Part of a small language model's weights.
Size: 25 layers, 4 heads of 96, MLP 1536 squared ReLU, vocabulary 8192, 75.2M parameters.
Architecture: RMSNorm before each block, rotary positions, biases, untied embeddings, some layers without positions, local attention windows, shifted keys, value embeddings, hashed n-gram embeddings, skips across layers, capped logits.
Each number is 500 + 40 x the weight over its row's rms, rounded and kept within 0 to 999. Layers, rows and columns count from 0. Numbers have three digits each. The size before them is the row's rms in percent of the matrix's.

# up: layer 5 MLP up, 1536x384, rms 0.0782, rows 591-643, columns 256-383
# down: layer 5 MLP down (transposed), 1536x384, rms 0.0727, rows 591-642, columns 256-383
up591 110:496505503459459509547454544432523543495475485496466545560523432428536442440508495475491510534445498486484473532525488479519522530511506532487515451481477457427474537440414535435496524514500495523450487526485505479586558466553523497487514517515493490519502516538496571509519509484529533450479515547426502521439531478475494470385516513548592548567469485461509551415520523471523531503496
down591 106:562447437548445527543446556422503554469512432589529516527504508553493445442394533474479528504487503528523448566404448470524469541504475504522464488532466437524462542495501524466496489545439452457457525492490489476511597462578416477551593506534471516461507555545476466496494472493570489494404514505429521444512565492454446528475471469470496539508425467467528560463587521489501455537530
up592 103:516502577470505511515533492558496547524534472510367547537497468471476496512561547540544551452498544495495496530506541508407482553467475503433491473535512344452476497509504435497569548481597498470521471507478464520519445603488486490515541545498510488497453485441528491478461510444441516516525441507490569530523537449433474479519506464559510459454464563517466515497478479476507577490491
down592 103:555521494557418510477457519435467494467547444540453506471432495528383484468550435468494439452520511548528492456504472461499480610471532514465457503548510538499431464565538571483501493541517492474536464513506535504526443497513516490440533575551499566473391468473473453532553448515486532542480463466531474463492488540454492484463559497513446491489486492562484500495579471507587600489539
up593 099:483480497416553531460514515473491508574529455533471560491472482525575533458538523489445514523554604507517520496509517490495430571458487528483567493504517543511495485526514425509551541533584504541444402526508466441528449477462549499451504509513464516483541518455522529614568453436473399495480506485533508533511489519459469545442484503518535508529475492547489462470550487481520451536508
down593 102:509500444434480669482463497561495478575516512519508509503523527531486510504450517481555531528488514480616521522480573504505469509459534499470515494511493523529446498480474461424542536547496488546480462496517476447545592493393514394505478543517458506499513513430495488542488546476452511520492510455465554501469542562461529534504500564528475468498550505499524557560516571526487478500457
up594 102:514536481504461461474474484462503469521523530530495544534546496479547550593623462493476500472510529522522460535515524478489498509479438536445464503531493495536455525503497531495555477475550498498541526507442560515497472452443491485568431515496459514511487492503569453551489440465553502578533479412526510501516586543500512504444460481491566523553494449481537515502512446492552516477630
down594 101:514463526451581485486463585483469388515458497560493512431419464535534528458397498526537531525466579496489555467534566471474493434525500499490514520548528443518454553477460544474533475511444526514510440489493508517515530522510430484398517469443534536513483474491483510476564563476528502447521544504499520524511452508538513467505548509450464477530477546508416494559474551508511463525458
up595 094:483462494440504499510458558555560540542529561542569435522505517563489439496543437503492418532513518442518512458524502452483535468486488496478554460539588485548518547433414516559522503452560488389513503509522469562455504539506544476485586560479485474502485518529526486458508565441496412463476543476488492488549544467480372571562444451500491513616463586489467489425377466507500491508479
down595 097:512504483464484459484503436463439422529436423554480563503589466465496505475536469543510534515461595480530444529425484496509438481478455518514480548508472408485494503553532485492460574489512485492520582544500473520457453528486469499539506524497493498433505567514493431559506431426450436520485518521553523538556521508532544563524478462513542438467478489501512526534521481504518505567477
up596 101:515490517466510518570559450533520554558451476535503586470529526479582554496488531465489526524505485543490507490523541542537446387542531520547479519465569535536505478454478458544450421522535564426586520516471439500440525543430524515544484484535508476482420541490543483468502481466572459508554510441464551534492474465516546475472515473517448538460610491493477521478490506566501491549604
down596 103:501440474470498502509516411483536497515497474459494573575460472494507492540425468499499541510555556472393545508500494508509558430565582507528485503459524509493576497484491513482440549551504490527520538503491503560484463430496515490443486512499441491514510516493523489521486414547490490367509497410463565536463463477461540471529484521538506512483518464427493482505550505577538475503513
up597 099:504468531461514506530563506520477569495473468510517516571515506454490551576512486454511523511489485477507482471526505503512503470503606538422504507528550522486460520505515393465490582523454524510601453522503605500540540497417489428602570527486487517472438485503516506553529568451510453529438539487535551570507494551459508531519399480528447533508507487485474554546473481479471499539521
down597 100:453542522463549383527442570507503517490610443522517445514506504568488533487521524552502508531465477491468488434535434504453475492549517445489478580523476483528480469538458503470458499465512504486472470522532461502506547478483477445530497475499488543510517519571478442448569481437529479491545473481491532431524561506433460513473458483473578517536470477531482459540528526499473514451420
up598 100:481439499490497415537538552490519514498454555525470501518504548471521495458457515467454424502462504488523494498581502488462482455441470461526531511531458567578488534413526441472566490509431539553493397415447444461460447478479506557443511515498503522503497496479479556508513531558471438491519514481503521505509535478448502491494455500532491433484514530560532498506473577511444495527493
down598 100:418503550501480534494442509493438519518466484516543531533557554501438463518441517525518461500438531525528539534518577505475503550587543480565533486564513514430478496448510479509475493434434496497541509488543549522480486566475465433514496554483465443577493429522483574497472425482477566521527539485511512550559483472519485593520458474524510530431536501545521471547585525535489477515496
up599 095:483529504462472461466558474488507525516510498504496602476560528487572519545510510511471477482582511534535519470526507535446534481447516525519537497500434494509460521469448374509530478506539546523571463491472460521556481469519518488488506477451521497494508502426498554502541481452609542563470587516568564476511516433438506441506504447522475532473475495465522460492560549578470493518483
down599 095:495473477592480526531520541462570534478466472536484498501552515467528485514523458498521507524422515530529490474486422485510513489426458450561416507489486494496506495580481524519447478494489545495555538555555474466493465495539526492500481498533470513537504546496425499498602449522488508527465489500447611436511513548487589473654556464568449505466542525508473463540438471481536485546447
up600 098:545450462469474493517498504487511460486560430499419596559509508423469472483535479526472539528581463496499486586505475433493544493497500563493487545522457422460464522506520468505440485584481546457480406475468472590578500499518589551497509570474612554470462504520496502459505498456463505562469470513449541559521539551501498555499509487459573499450534522589514495535534489498519480531501
down600 098:507473425506435509542483538521490526549453557481544459545463516601524513491495470449443498562560599554470525585463534556513491572479499507525526495550443474459502528502519547483491442471503469530527478531549537546481572502547466584512501577475469491507414514443429526475505465560491477451495452497518460477524534459455423509524418525540526531489510470512541552563512471494535532483534
up601 104:421500501522455493465508519554504583497517425517438502494463535437437558403541476443468482485542520522501509501589509452579577456507513551510529550542472508512483498518494482560564554498437565424517503477484447498481468582511530518430475488464564469488531426486520503466492494537552526490427486444540477460495506478530476455523486517486542540543458536480575523549441483500516554491534
down601 096:495516517562489519424548504558501523506500464306517457470478457494457567512447493471374489540487496538466507443534458494533607481459559524467445521489511502559527456481519580523526487562518508480476538435483496465454529530679469492463426537541493492487484483487417528491511509457550543493475463497536527440518467519466460400564506566467520496475440520504570446515456487545547628499473
up602 101:467522520532518550466585480536464488537475463509481541444513516501453479545494596473508530487494542472522495508523509476458557504515551502553588564491495540525478578512436494501521529540499463544466516466471531562472448520451554501497475517435509539457515417479578556536507552449506417574495458433505494523546455467486463448503471428525463456482496563506499517469529469470490534534660
down602 105:449602543502538547458541574490572513503536536688493532519442546536468463490479480522484534531489493461516510445525469506566554455451385476530530458474526512520566579442470501561557491543485475494462521455460464444521589505407500464558565512490462544517481496478558465521485512494530426532498413616476451465523510516559498481454504437501546472525450513529550485411480553542574490525470
up603 103:504460486418550483496521466493499539489515492490550553527543610384510476536549515434512463465508473512498594515535572455475573562469533533422472531495506500522501517468487501462542550488552537434546513420468512564478547539471558535504527440542513515457500458415504509450484539422507503503443492506462557522481444453492471509487448479536506557532535558511466495465534468514544525512577
down603 102:439515440481484566379516574528478449441504517460559527575519439450551486575488514536487512470506481499495536476502507518472505527534518522489525537489421564469456473569545463501515515532499399441500470558515513440472515529529457417523479434529504530579532496477562497478541501486504479480500529524536523506545497482472565477513503436518511529466505488522502411516492475549548416472513
up604 100:456475516437420520532519418532512453525509560509522518465508477448463479496527483542572548464496516434540499508472607529504496509411480598511513507483450511538492473482516511551556530538512562523519432575456539491478491455545500483481554520457533503534516465467462554469516489546499512531531541513514531472536471473478517487420559538531497558545606470476517572516506421507455555477558
down604 101:475503480509513522461498500456527598520454470509517455578498556558488480586495493487536449519477514444522589468428521505543499458488429490506405530497421451470491521496576540496455524524584454500551513486574495496502464480493527496596515520491438527550493509533480480437462448545530596521515491491475519475507522452516455525473531514519522462533487436461451513555454518504450494471478
up605 103:473523426448452468549472519583454444517589533506481516485463509401519577573568435547516444499464521521470461454504465502459493547404567514525518512561481475537432462484508481561586500531484506507552486502459538515478432507502511572540503540484512434549551505468518540467476528509464507507543526587440542542482459482453560483493504456511519471509490492552486515453460496514476591519494
down605 106:481574485478476349530463497552478502568549465473470482519467492476534434485512479516501505474550515518475581530442447497468456505526454507468483517544502495435459431491489541506439431506572507476527535466435536520514434487496450529512490549509477510454497374587497479491518541454484545571544487464495469493495535504471459471521537455498490532515509497482501502539518548485500506504429
up606 102:425510453507517479469525566589458436482461503510447472481516557505486466546502468539507498444527435475536539431485562533468444569502562589582562565558441466419518520544485498548524540501537493560555492557501485546447521551477540493565546511498557525532541530530476538509533532496502509532479534523515468511583446482531519521473588521443481488509452572501491543475540442579452527484455
down606 103:514528454515468448447487528456536547549494604385534519507472543480542504509455449422524479477550486500499512495396490442507373452540520514588546550595516495477558471488429507500483517462539476505440539531504489500422516465527495483496491537496501466472473518482486515454554577602488474488438497536489472455520416550508533501545523564444450592446507485475498528515491512483499503540460
up607 032:532545430376479518525497527519457532498510485525443562464514500483503573471528497508502452488597509475568475506601539465500510503516598555519532527518497500507482516439411410596495532578528553504610356516452482521515479531462546499479488485473543533475525465509495541526506520470545582567490569459483469553496588490501512583458504469448476547532523566485579513482538461516422502534522
down607 020:553492562527525465436508469460510512398530557477532519482412505521577425526543501496456483462480520547488531477497460599499449484510513500501549475504481500521494461504496505489538523539499576474550470454510623505518525477488525527493448530451488520465537534468518477452510479499490563524528544428517475483622464534481509527503476521516530515465505415540467474516511472482538580485474
up608 102:502561499539472537473511542470431510496471466526501484498492466471533545503507525494558443456473487526512506486511471555488451452564450547500493478458508513461478511537486494508487452501446522483472457447445443511465509453383517524508476525527498536517488461547490511522516577519554485571524471545472538525553474488492519397468541540491461533517433541514546512449513474478460547536537
down608 104:466525468517491494526505587462493523497517493459459459498554480501532480517457516534504463504494491539520520472489551495512526536534460464562524456526449540495520503482490542440513463483494465464448521486577524523477562425489536508492446537519461440508545601543532498555502496506481482544538476495553493481521484470511496530568421492461503520527433486588500456532444423540455506497421
up609 102:517488445427490443504490493511473524503412486520517493520544566419475529500531485523530503477521442512481509528522486425476542471576528523492540532588439504517481514467458496537505492509526481514506433504500521452568501543535498496529445477434530486515460446459477449451415490510586543486491499450550482471454486464430480523461518493457432454518487540565489471420556542491485566534476
down609 102:550537499505443498419487483519545466536502555490488491503424528491552536532451499511396474534500442498467512517489472463539481541583407477555459486472501581488549549501539487481494438459518447461453542561490559456419499530499536433463494533460475462512547590558439499501448429586553460469543537466523451496504419495535476545455442561506525484543436531457499486475538472495491513476530
up610 107:526588486562438517459499519517458504518448457528458499486463416530539504502468481504492511461472551594503436525495470557408501512474438547510496485512441446464472458472502536457487491451510455541542484546490480494472425481462482446474500524494460529463513453501550466605516442510510525526530472487503485428541470494500548523493502536460534497451425455527554508495564459475497489483491
down610 103:468417513428525534511559498523537493522543547459508471535532578415498539491558517458493501547568469428502481475490496464553542496549538477492540523522604545495508571533457432494541523543479562470520514433516505461513588514512534541515508468452534432532518556517485502428547595463476457503484543504516517571442544515483471516546461420544469509520521546466471510477482498497489515528526
up611 099:542540473500514538480502485495476465554412560501541498458553554465502487469498464527429507503472495578562548542501468471443459481506516554514497536523476428474475551440518487470456448507563514483520481533494490544440507502394526517524489466483501458516519470525545565514534483422498577565524499519392518499529636581487518413505449483532461476566492495488481528531574544500470536534562
down611 097:524501459547586476446464461497518515446532496370570481498481585510473512493486524530439510522499405464472550551451494456417471500487525485424515516515479453496551471386460615496476458490489561485482534557540514481445521504506528495520484479533477546466593503486459521546506499472464487522522502519459523530557456513486425424524481474510527415542518533485470563530522452466483440485485
up612 113:530497528550407545550529525513473477474475528502430559538554518507522519427525502546507506521635412516552464475550477439478499537427543501464462493603466528408513474520452477496519476564531471521470421461498452537530472479501483462490557481512504570361411485532513563468561427474494535523596567565489469475434534487442574468439536485483476514494465457504470508416490509503504562430548
down612 104:493490456595422514472506489510526492511469464523470545550539404560496463481507489527563566466564483472490466446551449500540500554439488538450429497510491552439510430523473529453471475512451465507452494439585472533488465527500445442510551534486544510482482596514484533477544478501436523513514476596517493431435521518494512477504524509522548552451460532451519501477478487516552456437527
up613 115:524427510478495484505546442541467423535416449545542524492588537473531495510551543515505443486595513478541403480592575443604541497486521476483557530558495521447484563406476499482475505539561534424516471510514530514569437520455544480592484475454441434492521508469558525530543566506487537601549587485519486481399493450450515425500484528482465418555478545577585533475528507517509522487506
down613 111:427462448539449498519482552579490557507458441534528502533483483484526479533492546458462475462527499482600463502524479499537431552519543502558496518440451502473428468504403484498456527476478491568508517463462469539433504556504585473536479495506463491514475453533497406501539455562445436545425484406445472538553460503491439506570429474470513478560505483515436490533471462459554450493569
up614 109:575531570473433474454511491571465494482492539501484567513513519473536521528450443510503464439497559447528474509471526485440530462525543521514529507534495499499498488478542510508466470494497559440507510516460413525551505520431443478496584501483493532503434441510476441523452461548513570584462537452464569546483586485522541455556463455439439498481541516522635532494472519506470504560546
down614 104:457499526528494467384516563523570546543522535534483498487457464556493480478545507516503525517554555464477453482457579506535573563538445449547484475518518535499571490450540553481523574488518473417565493506483522413447461452482542531457544551532621500514523466458449505520529471491493499502445512466452479503552493455465499515515434508454546515517519490521465467481451545477483503503456
up615 102:424493485492440473570504461484446520532477503519523472514538564537503530508514514469498497461537584540455514530588484398489479514528483517435486473441426567452496462521486511508486527525491532544519449494519472572517471552536527465537508511559499528464497563462540487512459618484523555484450493493461452537454508535501486546491541510407496511438472525523488506479518549563407430496455
down615 102:479501432464469510522510418526536560509475574529567565519437500546574523442538559494500472527449473445520496514546501444557473493495450511518495519443478521488559470499453462512531462559496448530512516505503475555476465521482519471496499506451471464514453516449500507573486498512503494497509460490460469470544552534458474539496511492494494529480503532502547466492521609523488497448520
up616 101:564516529458464480463481543471427444527518556510543469504478506502469558442505545501527426529563523443547519494524555480481534497456643526400493460499537461439424521467505483555600499560536598476552476537477431464478520480535527512486469503501575437453492532510481566468551506564561519491449564527550496559528557421469524528537494515493439596509470547477476545523518493563413517524514
down616 103:456479519477527469594477547464499451479459567507476493501484515480514494469493471544508500521533509493501513569553449509532492496426382529549479496536432542499434389501487515506484459505493422553510521451507404495465485447529482496535467517502477530534593495473460461454520509390513544442499483444513494502525500586444455487535475529498484518427497499501502496489496496504478488548514
up617 109:428499486517511508551558438483537505498499496517519547538486542471450455499588505526563434482481428490561549420504552421467445525463593545494513506517502450480424607461444480564516468525482596475495517500446560534563583526466531484467486478532476526523575447493505518508503535480524526504538561505525540602478537448497505509494494516532498462547494611552505531477526531532426512550515
down617 109:561564548519545472465519466527524507444474558413498464504427456511507476494492485597550516485432515496491536550477531512477507515483498593472459527432509494498475488541496506448457491554523491519562504515518481465458441514500553476423531452494387483552530461485481502477556462439506515482508549491543513476531528545501550579580496485510427511461472449521525494457495475566506537481473
up618 101:502502402498443481504437500500520458490442499557507460482484500461464520442436479558497575459500540545559475534508505491547518483491501486470507511514469476546484587513585447518572454510534454482485487517451473493508478449406463471549444482511523548562518488561488514540508491518558542520494501472534462481477468499563525494445402519487517525465507503456585512462538485489501541579452
down618 101:523517529486474488539520536478549442516492481565498536469521384538469498454486539478637505458464547484467463529511460583478519545532485471493516531497500570541535487508528501492514512504447437538501485559423491511524518506542455607563520498538496526525503570502497608540460498405539540532493497536498466460493535498540485524530499485555538502493477550537596567489432423485584492502564
up619 101:519524495419479431577494465511539599490467502524414491472533517449506507481519549485492560462511536553554545566531517494506475450497545472554505468493504441549449499467447482474576457468559516463497463552501472542496570560449471514501478507445522494487486488453473474486438513555546562536524558510509511453494476531467475456478474532504534518491508531488603479384468522446502509489451
down619 102:520462527501538526524525476465517483568474548400531547521464523472498508535431520451542507573466473475573522508467486542497500533545426448578510509444571504518534473482499640458506489442498477487453487482555468524542513466434529571531465444546502590477535505389531510437484514495526486367475517529508477498419446485478533470547472511506515466453432520491550473425553525572445428484402
up620 101:533524459508511576511591480569575536542462535546477493556445518464528419477519486462586467456542480520490532471483457528513548573484507442507501549501509550563506573418522464523514499520481563472523509474475503525548594605502555518419560538453514497507451517552441495469525460432495505477496574453470462511430504436400514488483487484501546516512483522574523478388508589504504461445486
down620 102:502463523507429469485505488465532486453508517495557517538485533482482485462524537480497519454533478567495475531512480533493488545488514535558460486449483600466524502533509495427493521480556519551426494551505561476424456488523536497529536474518423477595503540448492452563506509501458503435538491497400511478431500423474412538446489523407510555460418492512484529378534546501495530566499
up621 096:490513482499489500574561515446443564463454541525384562552498504452493547473531496511502561542473458528528568482477512480443454422425492518559550482500578511446517493436467520444539483520489524465481411549475475530498527575498502479533451502471594592543540531419573456472543471475535497479486572444556495525479421473439473486535575484494604531557482517492475556482591464516504517510535
down621 097:476458485468572528507505471409527527492456480467501541505521491596471544530507488456427535488439530557550480540479502464520481482493492498431487522506539562503499527494518566441490520445506507541471467478476511428460535395499519506485489545582502524525560490507485492510530468507546527479477465508488536568556556504502482499477446519479557423494481404544534442512531417474486495360452
up622 097:479508445501468543442513540466432479486526469545487519510522470484527555525478424456526483513482491496555514462477561479482592491499441502493535479538513477464440428427453475562519493528538537519517474525448489475576458506502477534517485520444505518438537562485538538523484480504504465531553514501547522474494508532539491461507473488446481492498430492512477493474455482480445423518462
down622 098:542540465513536487445485499431443455531507529522560459462521519521525551472479508475581424472517514471494518531476542469459480542533501542489479469489555505573499485462529420567481479503530534473566489505451419506504504597485468492545476507531455520473491535428439450510551406493530528486500478473490489512529437442466533522461408549553575516519441493458513564497494559437446472538554
up623 100:448460431514484484472473497471509472477527480500465553551494467434473562499489517411571554460485534525519612579517540481577523443491465477507572509498516468410458568504529541475486510438509533438538508431475459466464452466514421560575515455511522475522503435485546481507464543481494463484554523464434521536535553483518504525497458446455480444579457495506526482553540499527438518495540
down623 100:509469547592503517473433465485496482483458459432503430471460511527547507512500489509476519462509507507570422510497461470496495511505474513535457454525509479502500436573445557443522453508509488409508560527560481541542510496525482565507465496558491545506478501479459581519531509591484515414488465496488476454506390459494533482599400518552574482425499556529525447515420470420500579443498
up624 093:449508501487495520457469575529436504501440556563498508525559535467503551549504527439599503408496532507515447526570444534535476537509550546376424502463411413555471465510519500503485503525509523483564456490485471495500469523502547505515507504495532519570511511501537494515541547553477495578549539457510539534458497477511488492466550521521485475501524483553518471519487484519508504479519
down624 094:409540471503399552513473547533488485445510418478491471504458534492445560529530542526468490542475441534512486531491472515565496587490537542416458488477468455440477489444503454460505442486492542486542482470512480500519515473532561502529460547513500456518556509546440545461473452468457508552500537465621489517506542495522527486516477492481458404389481522503520464503429493489563513476499
up625 099:535537483479468436480542463472476444526522385510505500490496576533543517572583434470467479456520543486494534487463499413540556565488557537531512547469528524461479445415503485397474521494529505518450452514493552484493455495522545554548548466438534524507470521493500511516529499560553522574493595488498502564495453511475478568482550427519534520494528487449498514449477474522445415508489
down625 101:533541542504552517489480526530494415515529493514532520513552418459504480578542471543490518482467486599502514539582468514484448468529531436528498457480600461563449501534508562442428466532475464536563510537469456440446466505563492510499515523501459569483463411481522543476519439500502519538556523529513479491513541470467473517474531522541513495446492507433492455473515544520487507532561
up626 100:497575473432456542527512541453495511493484414550459525523539487490494501528484565470483522446550453575519531495497500485502435484493489471517525474511542525476455512446411465520532457499535572429533425468512444456516560495464454532537496499481524524442430471513456490483564510487518423457529583482390487432530561483438485478523519557496492564558521488551546513408503496561492517505473
down626 102:508477520503520524502477484458485473473517461490420483478531491539492535487520558406451547494521473535463520529523492464528411492628516537466464547456544525530419570565540442547521521455595534442472422537563467460508497490535445531496459467580418564398496481509464533507521530494487462549568502502473498455555563481491496499503534569492471527466498489506501505532560434493514461546428
up627 080:508561521471552474534472450469419571541467499514517495443533462516509473468404445532491478478484490515571477516503505464476458446456529505470633434516498572438487509505471471513476524496476463473566496472464472526601496489529547459523465499508542561435527437529485474488564520453446517518460528486533523472508468509484483579468467403533526493555528503463564532480447503492538577456506
down627 081:532384555488467497515524478512469495492439524536499529476524467518526519438521535494527500532468544513516444446461520498448588514451480501474502527539505472538495451525479584518483394482519499530439492479485511479476511501466522435467578451485574483513480522512481451530526502473523490493486515518483538482492453427526453460497462529511480497518411473457433517554468483471551485484519
up628 092:549561458482414482489498512530472542502454473585511443472520460511502605492481478504458529504485500504505456571529485464479442491508543539514494521464444485475430624478502443480550498492501557503485454469460534569510483495476501533564490540491485452522522528554468456475468543549522501529441459522542521483581448490501540553472458488559480460564497589479512502497531506476481500562519
down628 095:566478525535433506508472484496509531534532469502493460505462518564529509517498536507553544542513529447497469496492495568428473497559445452545487511522559501447562495522509502497471459428435550540483570449529515505469521498500450525501463503536418503554465475437533514485518451542535487481556476510533466513458532514443529498616495475501513525554499507508467464561563509463556544443427
up629 102:521473468487491442498487557423449516502467507561465553457496452495576535499500497570524509415534503471495551516548458446472484478469491528453495487507545509411473477538373463476467582472522510572468483477468551478452562514516470513507428469442509549482425501478580461482506544421539488489473507467482507481438552504481439582540527504471504488567502552491497482572492465492519432551462
down629 101:477569511516490541474495576453476490500551469536507439491459494488460449479529503522489461490528458439501532494522519555454481484472456473547455497496590498508581473535478559487533526519479541477477502502449335478440477521519515488488474440506542526557581469409498511515489453606457516473475593567425493566466523488541512518479581557494558501557532546512560468526497501489506547546510
up630 104:490519534470502505540484445530516589558484500522470600476580461490486513574542537543476501528559437424554496483520482435533516480449546442441491538535584489446499587474514511496596548498520458460485467501477589522520449564473513548490463491575537444511486546481480490520499509483510449543558589493501503467493548477484545497502479414483403537492473537532474473493530490514490512495531
down630 105:575463481456545465506530484535449507530438439463534471469462548500449517467521521535486459496445482492482510473542492494430465442477509530480509471526553515575496524534516507529425521489499513491421482609496565458497488479488518561507542534476434569472442504487502445569513460554430494491492460498470439500501506462542477454470443562509506497485491529549494520504477450406603485536445
up631 104:525504501509500482544518496487475480517489494513462425407509514466522454536472496502501563463490532504530421497579445531451500593534497511439538574534448431461496539414469436538559556520479415439461489498512439456544529570552542475411494470412495423552497466559559568559528482507499535488483553413514517492483449507435501465512530436482468543499445581499498516506522392548492504486509
down631 103:483498526501546537560582491478462477571533519523528480475552521474506599493478538546409445515503510527540507520517470532576471512516485432538542458491454529445542488491523407551570485529520454455517507516473537463493596531526586472502530521446427456464500534475492450518471493556611502491549516465593480465522422521464443475485513485461396447493492457482506492554506506555474525589495
up632 104:495537496479512512552566523441446512515491480508487515461529463448468518462517576525480452524532535504534490465533585565521486565453549564489526526449505483518471448495488504498572444535566522545470500517478522561454543475470480617542437457562549526562488425536519509469508464503603530626617456457492503531491461532426470539454517477485491546527527479554595512477545467552448502506441
down632 099:500496462545551527510506490494521479413484471433551494449531436508517516541482426515519529527496438518498494495512530565591546451502528490460508545481541424523485505528539514473517481507471520504482590511534560479507528418538455448452513511480533498498524453529437541465458524497495510463490466528554563482497536400522545520516479538566446495498436460517482493549542427492504478476464
up633 033:590530438420491514530498446508468480503459493612474518503527500440524547426469457439528466467524514478551466469521527441449512513484532480500518524523492491489463490441464459482505495515445570498576461495358442547498590558438517500489510491512504496488483508510440585537548567506514486531506510482484512497488504581476533528449578497487502520604530519543555514457552470487452485571502
down633 029:514544480457477549507495459507494507486522522484540562520518547476496498541478406516496486477544530592597484565508524490522494560503566518514490463511558517520498433521501512512502507522504498489536461463498509501573457496456521547559527490364475375519484501455475544479533466471526515519503413569520522528441447501530487489506386418484475523470498522584528516474510548442511494487527
up634 095:565503541452419488498568539464467509522473482508499557477593507430534513497570511582508436459514511480486452549578493431492525517473526532522588531519490468439495463459483527384481434493495529478489368504518523583476543512468513515488509479502615418429477470410480493479533494527559525525507480418508500492508587554563516494447572510478565500546528426507528517409545454531466500486495
down634 094:505450498529586436451515435471522435466486555398558504487530496483506472498527485438484538523503551518425473486493554522507455485538494538474513472489533440471529549490556534449427527514507498535492531495568551498554503467525465475491474536495517528593553539546389495491513439470488581504512558538492517568440526505447493599517566547578534467477488489457442523502441503497478506476513
up635 092:568498510531511532546506516479540488481457545503460511489549528520496576535522516441535451478566521500506559518490525426418515485483547525547478564582475503519456450400450466509567506459505543499533428485480487560444476474431490598484485466429536480494499443433491517497528566461499533527480516492491480534487506508583508629534478495455473567575481517466486496528502492449456489578465
down635 091:497520526505506477503483478535538512519545514514446460459517405504474511500532512451497510500492491516533529553489498444443499460622507440491505444534536506574470479479485558495471486498539504502521497399445485519501422485425493494448488540466524528534529485476489496585546452480512463512415542498443485529529511514494538478603553426490534526554503594545517455481488573476492522453475
up636 106:550517509429559466480586507462490481479517530536514473521497552501525477516487492542476478528464531450540591537510479460461505499466526538536512430606501551545469505405493485513511534572462447464541487483501455504499488518475608525480481493501467511479511508522508603486562562521546567506500560531536515516416485406483492490481442474535446507529511555504497550496555563520491441518454
down636 107:492522473484489590380527454477492518525535549501476479560506497495433563519557541491523514499432478624521533519544502446503489471552536481506469484473526477522458394447521523492534523451481456514463413536536510546510548505441406498475447511547467530474493441416575517491535549527509500538492470551459516448555486496550488555535505511509542523504468487415530540484485490494507524497486
up637 101:488572486505530555509482553497470484493482521566488496467444450475522617526496443582429536478504485550507547509486515505452490542486486499566478458508488489453485602523492446462461489505538536467546471457467502574568482436491515404511498509502515459517511475458502500506393446446548623458541543483535538541523475494458472481519474572489508550509507562486493474553547413578537488514482
down637 100:502494511480526501497438524580546476469514448500503450455487522465486450484521527535439518419433475501488533538490511543505448479427499515483464480490523499435395556593528475454444477515516521518508576491564493470489455540518536464540495530504468632557547591494486486472498479457473535493542487473559521498475476452483488557522440500486489492492463576507532444524564523495587518447516
up638 033:511551504439438473541547536482481502576451448667457503493539504448525502537489502514526444512518531485523531513470513517495534530452570523506520518565516420483439499491460400487540516492499472528572415481405528512537473514464528484505532532502627459498513467484539487522500508522513513501491521474444514585449572492561491549448510426501479464532456495529534533438500539472443480495478
down638 025:506493548454471523464483497515512538495559433476516506529530461427580528471438466432504556514479424444479452470405477492558485508471513501524454495463489511465544528575504484465516437527532563540504487525506485494515513415408556540520471505557489520502504495469485526498554421529487493497529471462442553443550564451454511517526423556565534496494530516444494436463438493567531574517506
up639 098:539559481493444479461513478515515512457490484505457522503511465524524497520604456524458488485488627494553475583479558495421484505498460508441487548533517503496534505436518483517555457485506564499540461495545481515485404494448529502499546502492496483510509433521513525625471515495572514533523503588498537476506601504518429474538553526430425497493493489573474473490544426555415499597520
down639 099:504528476476488506455513479486526486528537510501419541503471519475513468505499503525539460535498487460444488531494476532478509512578549454541561540460513425444603504494484497544512506442496475448516525535572494518551440477476471553573503468505518494505510566444531579489472491499590501456528470552472507508534422514500453502498460497509489556545451547550461497489492492478460537542505
up640 106:514470509547471512456500475487549467490445436576457546575539444449422444505388492464561468400494558557514471587526467419515504497461451592519485578484450424509460523508427468515529501538510536512515487550420549556538451497508529467461523460526473518466517485512530423578549523483490491532479500537532523544461470498540508476422572499475442531455490423500453541513490424442515522576493
down640 102:567494484562486461507525487499530577534499486560476474540520462450498471534472514535493522546460452488516547511465404551512570484494531553488468496456528513497452443585523539472424507552509512456425532549517521571534416501528505494520561505520436543482531615505493509501560540496470418465475507584517593515432451490585458490535480473481516483430500427431484471546521489469515468530520
up641 038:519514484432450496497566517477409486476515492544425514477549515481483546461512537468468482480533568501539437534588508448496513501493493606476553489547489531540394540468466371514563527534551546503562468515421531449520458521492516484507545487482573607440461460517506489510517553518570596499498505477472497495482530493500522602471545428504483494566460452509509588447482492502461462541529
down641 033:540407453531511451497545496467571504542545534523456551500447503472553405440535488519500499557475528549481476448465472451513463539510445444469496541480434501534497511475440544469542457463492310515477501532521507526422575392509481431493511463505477507459472479506548509510438529458531455585507456526451467517551528456505525511513522551532536598545476490518432477465468430502451472555515
up642 101:564502509510476600510454525583443520470468406511428512432591532503527425492452514569487576501535504468499445501533525592493495561481550563505489472528513527507491476547483438455513548537589506458561516569527503455537468469501525530480511526473518510510491508549554484499531457430464484568588405475464441567587478518562525517446577466442490551504514513497517485522508560528522465491492
down642 097:463553457472505479429522506421631497428437450473523522544500465490387529530532553498509541472530475470546535533539490469584516504484498522489514528555489481446488512487408487493421527467451497461479551462525495556506542540480488450517520541515505467566541481502500506524586569547475429525498442475542536498427486473479470631503475494473494465482520487503562540497469508545440490516514
up643 100:500499504493386494585438492507481476552478537567466497484491508482507527491502510419505450498445492532506470461531432442513468505519594474549492458466504479546486511506439402499511503564482519527575459416503529497555503471487488440542491480560491517568547487466476502512495493477515519515500522580510501519538509556489522481441536403476497539487539446511532504521560521543464509515528